config.yaml
num_key_value_heads: 3
hidden_act: "tanh_gelu"
norm_eps: 1e-06
Each number is 500 + 50 x the weight over the matrix's rms, rounded and kept within 0 to 999. Layers, rows and columns count from 0. Numbers have three digits each.

# layer 5 attention query, 192x192, rms 0.214, rows 0-16, columns 0-191
555573524489497495493482534467489503516482508479525510514472481457499494526502469498512500526535458508490438544504502480486525537522535440507456526490502489482552508509437512496511514464537449516528501517522507516504506475528493474495486488528513510468537481506503472490494478437512559523480528517470507492489529492494468504508490519479521492503517507522474474524519476483494458468509514499492478490458509523484475560535469453478528460517504470519491476488468492513489477486492518494509500544476496496493460503540471498494512478511527490493455525549474507486534544504520452513
498504509530530460494484475496509484532564490487521499488446443535517515507527502506463521506512525527519432509531476495511466479478464477534474484557498501504523510521531558470496446509488532508499502529543545477517498471546533432533514531476547439549467429540448475504471481463538518520509477534540494481496516467518472513509542498466515536508465457481468521480509480495470486503524505514520547476487476492501472529492500516519474487500493522576519509476493455484517492478516470452505462554509525493509471512502502516460492535494488483471507461506461516506576491501498498507
541494476503463491486446526497499518469488507499496470532525495485532502514548437460539524475494503536503455532493436431470527523499512493497510474514520478525487508518478488510504480545520496520501484550500479507463495492543480502519505470522490517510497503540500507488528514477507561516483519509500505486521494471450491486538528505492512486511505493494436458484542465467462451484466504478499420460481486516507472506508479499458507459522499491523459471491444450510490511512520513522499492532486511473503521536509528493498502528534473474468527491522505506489499571480472480523
481466514538536500491506512477494496517556467497521536518470526529572513484560492476468526503529526518544486545474521441478481467510465458531471491516561560507517488531544527469490489524483515503492510499533535488462542490525533492516530525497535524501512497532491502488474512527547514460512487498536473505525555483475545530495518501547459483514543519496479541538509468480497464457465465448526483489498452483513510525506454493509497472506512524507458498500514455488528498491482475480535510529482493488512492466471464488452485556486481492458486502539463529528467523501486452466
457519495511528527486562466532488476491486543498477485495488501501450519450438526548495487517474509436470542486488515515522511511485537600496509494517521451493506463534518494482527546515475458497507487484496462476507479579453501509495502466506481508505534499498515502500515488538477484543457456493496485486513460490519528497485468503481527501502497491466538496517487527563505528523510513497494534485549523568498521536442487511523543488499516461431536545486483512500521504464442445495492550451518436485472459528524563517559484485508553469524548475467528488484509461484482528507
480545497431505547506453540533483547550503524521513518547543518518499499476526500518515563529546475438526521492515511458518489496468491480484490565444500473507533520476471454521531484489534487505526533504520497520498513475507495514503482526513504516516507549524484491548566484455455540511511489502509578560464480571511462479498469467504485512493504476550511459479466506469500508480436540495536428514545500465512472527549532501452539501523484473511526502436464485527492512471465511514442505484497568481527485477459503496537526472538539485519520516499525458478458510486498433508
484466528540477467494540488493544479437513503448532507475434467525517480504455532473431502523479533523459491495497520605475510533492461536526519529555485541505460540514499530509499495511450475540526439469454463481527507564509491492492503479509492544484521487477550526512505478532488465475499508489533449451524538445479489492494499517453528515567514506460519564433512512569517530493553493454504589497459507554460514493492479517532496532515496502517495475522488477467534523519500493468514519536508431505469530549583493506510468564533550517485488483514482510520488472490479522508
471507512493501494497514500515548472441478550504430476494515481529460516474476460500482497495514457465469562501555498512505492503489535559530507484488504541447522488500489479442519445489453433581530522500502502469506516486505504475489495449470536570517476523512509474537490468510481505482500423529489519506456551502465416471532453465391517502508522461475500502529485489522507517500463547499476542476533494547525499578498539485498554536557480478544493524457450460559524501465434464497467432482512500529499458444486519461485502491507482512510551489442516447463532505515506498438
445482488482497519530511507532468505504512495513536485527448524463533536445557471447521513456515535437486457484434490466533479475476558503500530498497487506481487480486509421537507551523484572523523517518465487509514470503556458453553490537478457418468527445471555488510463454517489491462508560511537450509521473536541466529498549535479479544495508476498518512478485473450480461514491533482484494522493481442456450533439465460471492447472553537535482474531477483477474510479515541478538479437512514526467502490544447509473487521460458537496520469467470485490497516583487478472
536446478451491560504460528472497492491538551451482515482489466439496539532608515446474516511503463468554502524586456524490480512505497473502494544439539499537502564481489431610533572456545551494516502472458490515511512445469490595517477573496536500445522535496526485549484508483501461469514548521508556559522454480497474499525470465458481495485530516504514468463498535497505501508477517554498511470537548447498465530528557504450463495477498498543506491523522476501467487500539552542490544473497516515498536437507478512516527543435457518549515537511495475428503480516474483477
501486476499524531546486538473489551580558504520461523543536543499479512485578457467503559559477497481599490571506442484471488519476473467514536505428481547502540556555497490495530471433470444541512514489502471483521507439472478492507467502538557548506447495543438534538530490459473542529513455476529567498544463513473492467485478466468503495482469524508497484519539485482493485538512552481530488506547450531518519611503520481467508517481458449527521538496493499519498462506479537516439442490476502445510493504456541454529467479460510470477493514499475495517457558476526454522
494514558527523460505482473538479466525457456495532450505492522522499556544481496519536463463483538514486476450481541452507507508489528511533506473494476520471464458489510471508449513521487526490459451494520493501504485487543527459520457528458493488520541482495525522512530515540522507507516539535505459489482497509527514473540533562501486505495491477555509500513493458528495526526464481492499461499439495485484509492473470545519501516456563561533490497528468512458524497493472562481517531490555505504546521533516444510486501472503459515453546468476456507507453467519513497519
504475510500480457468531494542481562450505499504457547506537492513448491473486475486477469480512494412449528514541528566535554482532521520542523526514495456560461523484445503513537509544473474464467506482462473472529484629467488539496533486487463502507494568504535442470436485543514492416483469491483464508492550491531500484496488497518538496544570520497467468461503538544477485469501519475447520492484445528511486407505553568521515479497509490517509500521548494498499469491508444477528540471517526547456490521564513519481506553518547494533444522510541473438528484542498624498
517405516458498513529463501510485504565493507525474489516522453518492486494527480481466534524459485508593461554531522471471493546500436498482457513481523505476545537524494472469466510441509510514489495518474496528529467532453516520497485440519546514481465526493436490448492504474543521501523429471485483452518464532503551469473498477498442467539477511517521525487477482493514479553494487484531491526517475524506447524541534488433490528487500519527491531488515488521466494530527516491447509488541452452517569512483518467484482461457500435508468531483478522473489443474509483533
500409486479504503523506498483468483527525531458491481478486550501502487516563520507525504513502473533544514521477543487509522490457444509495459528469547528479508521491537514483540520486573550523521518537506499521520486484508516519511501464483579556502504495491455542445417510473495506549512448495471551483479494484430503492457487431494412443482450501522520537557479547470516435553506520558558511505497517501505472517504462540455468549503543519512497523528444482546522491564495525487460487541511494451523491502462482506518498499517528501527501555490475487486528491484432472478
509564460450514540584457536444530481524488527480512444491474510488450519475505531507512480519473478505560506511468506468464458505507515438390525439470474572423527518539534456523517484458488521514567469511472446576481513369500507465463466493538499510437464514527473529528533530502478491557520535452504521467499503486461496546445442507458516506430475505506481497550484507546502524473483445486557458469511547487486521604509454448477485497504455488440489502428457495493508506499537500505407479501502519457564496431497459541491491455421458565410531489460495521524477509485552400515
415467526467497605619482547535464531524536562444437462485539625484479492415458580532519548494493500454623589563485477506435543474555483465493491497451422591432465609563542521501541440449556489507468495546478458484527568438448490491454526466444537600580542538537477509479584454480531403559487559507530540385529506465490496507448492463534444532536514518464434546513440531529528542467487568446523437498538454511475482535493545471481469397548483523456528586421498460514512516511492453441405470489472481437536462542481464519486470489440575489419564501473550467489469557505505483511
# layer 5 attention key, 192x192, rms 0.227, rows 0-16, columns 0-191
492464512480495499506475491498491510496470477527463493501568479511522530471515546491469514534511492516526550474481434515522456491510479517480525503519477494479507514466528436470513504519504506509490503497491505490521486496487528477474514490483479476502473504525495529505528535555492510506544493495496495492499506494506502491480503454490507525492499506521524481475479497529541506487523467482500491495544501527490485483467520494487467528487503543519518532505527493529474516488508482513523530513472496533498515515465496546492523531497497514522482483436475515514530495490533513502
494541493530505490494519494546500514485485525452465522492520527495511481512488484517480455454502481541517519477480511470490486514514461525490512504461511479521496489489504505514527493528509495518526505512488466537520501475501522539466508507481519473500505513483526466521506513509541440477477513457509482524503512495493514506475508529524550497504527545537496496519524518539500493499494499462532499518486487463490519521464533510518503509486505478476471461494504539476520471497510511542488510465502463475499467484507508479485469484532516510533524494486517470488482537489515451496
485511478515503529527503506529505489525495462473479513502555493502497492500493509531468496509494543519477494483500493478477500507498502487508494486490486491497460500510527471521512509511520494478533525471519499538514526540519518520497503514507502474549522483513485474501493495477528504484467463480514475534491512499535521535482507518504492498471510495471544544521462487510497525512491524455504481508519505493516539510478525494518488510508517506486483493514491530494484476519513502485496492525512512492487479459466464487472525498514489524511516508478479471500491508508485494535
506527529503468473541476513491510511503502511459491478484525506507458469500500515529472447448468518495547457473548490473518516526539518485503531468490455469525486494505491513517545474532544530510506543488488495529581497495536510538475501524500502482538505506444449425513484492478540476515466516487485516506462504504519487488480502523503518511486536487521489504517513528514539545555492522493546510521510528493519522550526545500507549538527493496480486460483472514484547509498539497484495503533530518495494488469513528485472488478507534545524525522498544510474495487553505509498
457485489445494519489477532489523501605532474532528525473486460464504540516507495455531555547504451499471491534493475552514520512489498475444482525536484483509488538512499465506489510493509497483458507476519462481496504464498502441537514472526477493497481522525524538465502485460474517463573483488481552487527509510487450497531494465495449507526429518492515497483535470475484525459522495505456499499521485468503471461501479493514493460488481524520536551531518486521457491495500517469520466520516491515490529520506532513544524521488484466498463504495479489518563514475495535466
542422507573461489532520479532497486501505520480503484490498507485521509494485527510560517526523525484487516488470452525518487488515506511477508474493500523451465520524543530477481525511490499463530483489482485517518497463484487497513493532483485482506489463482512556497494536536491475512522513508462503498483519485487551513499509457494533508507484475480552523515507480551523551522533499486465478518500481519513549505489479481533487475500518527516494464515510497532518501504518496519493491504473475487484492495502456516490549509476482523500511480482517536540514501500499484485
480443522461500451539507487436503482498476460497484540512502497475513526491483483472507507523501524511495495531504515448530463464530478501462473495520526541484559510485453451511539531456505563493445511546507497494498535471438534490512511482505480510496470549553500533534457494498516519463502523489535537500488471458442465523494445475478504466501500477505530480503504494447509506475501506464429510516538537505474523457509482558512489445496479500453522522518534551489458464498485491523460426480486505515470517503470608504485516517457504503527513478493535552523508525518520523516
492483519482487492541488529506486510534514517498528532534492478477517486496482543501532540536519494507502463510446439519475489505526510423467453520515529497513481582542554515513504487518496496486501490492486481477481501468487502508529488480522479493526490483490477500499542458475475450503525488494502495453530458500516548560493525514533505506484431488526522454504493480470499507491498517483484438537530488488479562480496461502475500434470514508507517525495489520449495517484464527508447544540476504480520514519506546526553548508498524439504491454482529463539488510493505453498
537492496535512521438506485434522510497493526480540489488506477484514494537462510509561530478559503522512532491459461530478529501460467444454487501527473490526489529491469529492480466493443509491519499521480462537468491464452502486465485503491487509492460453465491557495497473519497431507562483539462558504501515506466550571484484498520532462469466491479520505528492496548512531421502473475458470475503495529503538465530457517530483502456524510519504482513480528544567517476490487482499505561454475501519517459497517551555530493507440461545475539536535537522529481475527538515
508507501557426448461540504442530472499479496534496504444486498472535504524442472557578508466485503509478476468481601471558480510476490526535526517513506461462493435493467499475462482472433525503521465502519483470503483504515526507485563516506452442494494477574489513484501513485539511450577567483489505489459507467476530489512480469511495508533507484469542518526495490583518505493476465473473483504470445532482524506487458493484520495534511491513494553486472499514490569557512530452544502518520492524520457521510480475450537519491506503527494520497456583547495486518495532522
526593503473494470549496469497467521474548482520539397471534438584509478521505559544489526421489449484501482452549496500547505496536533529520501493502482513484493505486536514497498491518509515512540500487489548478568480549517463461475463549466505488520502458490529467504542515535485447525498466501489468482498524527527517479470522512467519544555481528512502509460456513463491468515529540503550500500488478502508514464474540472458506542525524491508475426512482458524508542492487490491487488531543529503506455472526442509449465456533483562512533428528523467461465521513495477512
534500480484495506499494530450492507474504540515562531518542509451483487486512478495468521543525503561475545520521459521517513510476501445471545499518492562550536553484513464535514507546498455520521488497486470556492550524474463513506517535543486539474477556477489539418451478498493461482502448494461508516530563551514474533505484515503464462478470528471486505481525497476499470453537501540422486530538496478518496449522500509502472500525486473489541493502547528522456529520550496559483511529481509527446527454507551550541471537519461431525440480531509476480547522535510525533
491467530509522545516508485537570494529504458452506507505432501487504482471494527468457473515534529497504510510502535481502523512506501531493476489488534500448493521500465524480503473500523490510533490522470482493463505528525553539501541475487490503511492522488537456553504503499434511510506520493540525485467501484479515506515448517525490538503504509498502481540490467519515502528485484511499455494529502486518466520486465512528525489472478487477499513511504473534496489478494467493473457462489516505500523551470563546505518516477544506451531521447522491490470519454506468467
510567491468525451531523480513503532458492482492496515493484539541489504498501479496447500520511489514513483519473516498559491492511537572489488482467520524525486534539539537498522452514479552505477531520510511467545465518514493531495448501428490524561536500494501528507497494522512468530437534529505474534476515510554563463471488548502546505497517478492473494469513542449455511497508545508503517523496527486475545483489524513507490506512508465472495509507537520529507477474465494468499440489492508487522498487522513519541460495502547560544520522486501521467449502501481450485
480497542458511445528519443579495547449499472449452534462435486539480504431502483460424499478562485478522480513487542489519533494499526554510477535438518478442454511528519530468559470461474528466499527520482510408513502532520472546523469430427510503517517484485525463512487470539477457540483541524537508541500492436501554470447489505509477539552511495517451514474488526491448467503532537507524486522519487451477489506487482472491475470485426503480443500496479499506472454459423493453491451439480460459498494570506479482501475515480581563491534461445547482426448524470464462449
505478510520459498505504483460478529493480543530453521514523486507489501505500481565543543522493537506487500465481514522518433487501479511502480511495517478507524483537542530504506473495486510444456544492505555477513490481487492458498475475484510483519516533568473539477479484495539509509492488514451502488537475554510473533471549537485477486510476531487499498480500571487478497478532523519522549501491482515495489482491471469486490466503504536543523522523494500479508522507478524501506555526553434484502490478505472478502498472538493473512514462511515486536536487518482487501
447561523476505426536506446540491542570522388478477474555522466475558538518531426384445449420478509487484466428538579482635495546521647480572539590404511489498518513550515503515616498493509482509565527526513480454464551519491443552584495448496472542484522482456518527524520570592450566585467472525456501591518558409469566474459377422405453531511505497528497508518443495528471442569407525506433399583511526434483443527501474568483567604468465491485428532516476521529518496508431571537441482514508564466590455481530481553489391503533525470469520457509476453405449588517487531509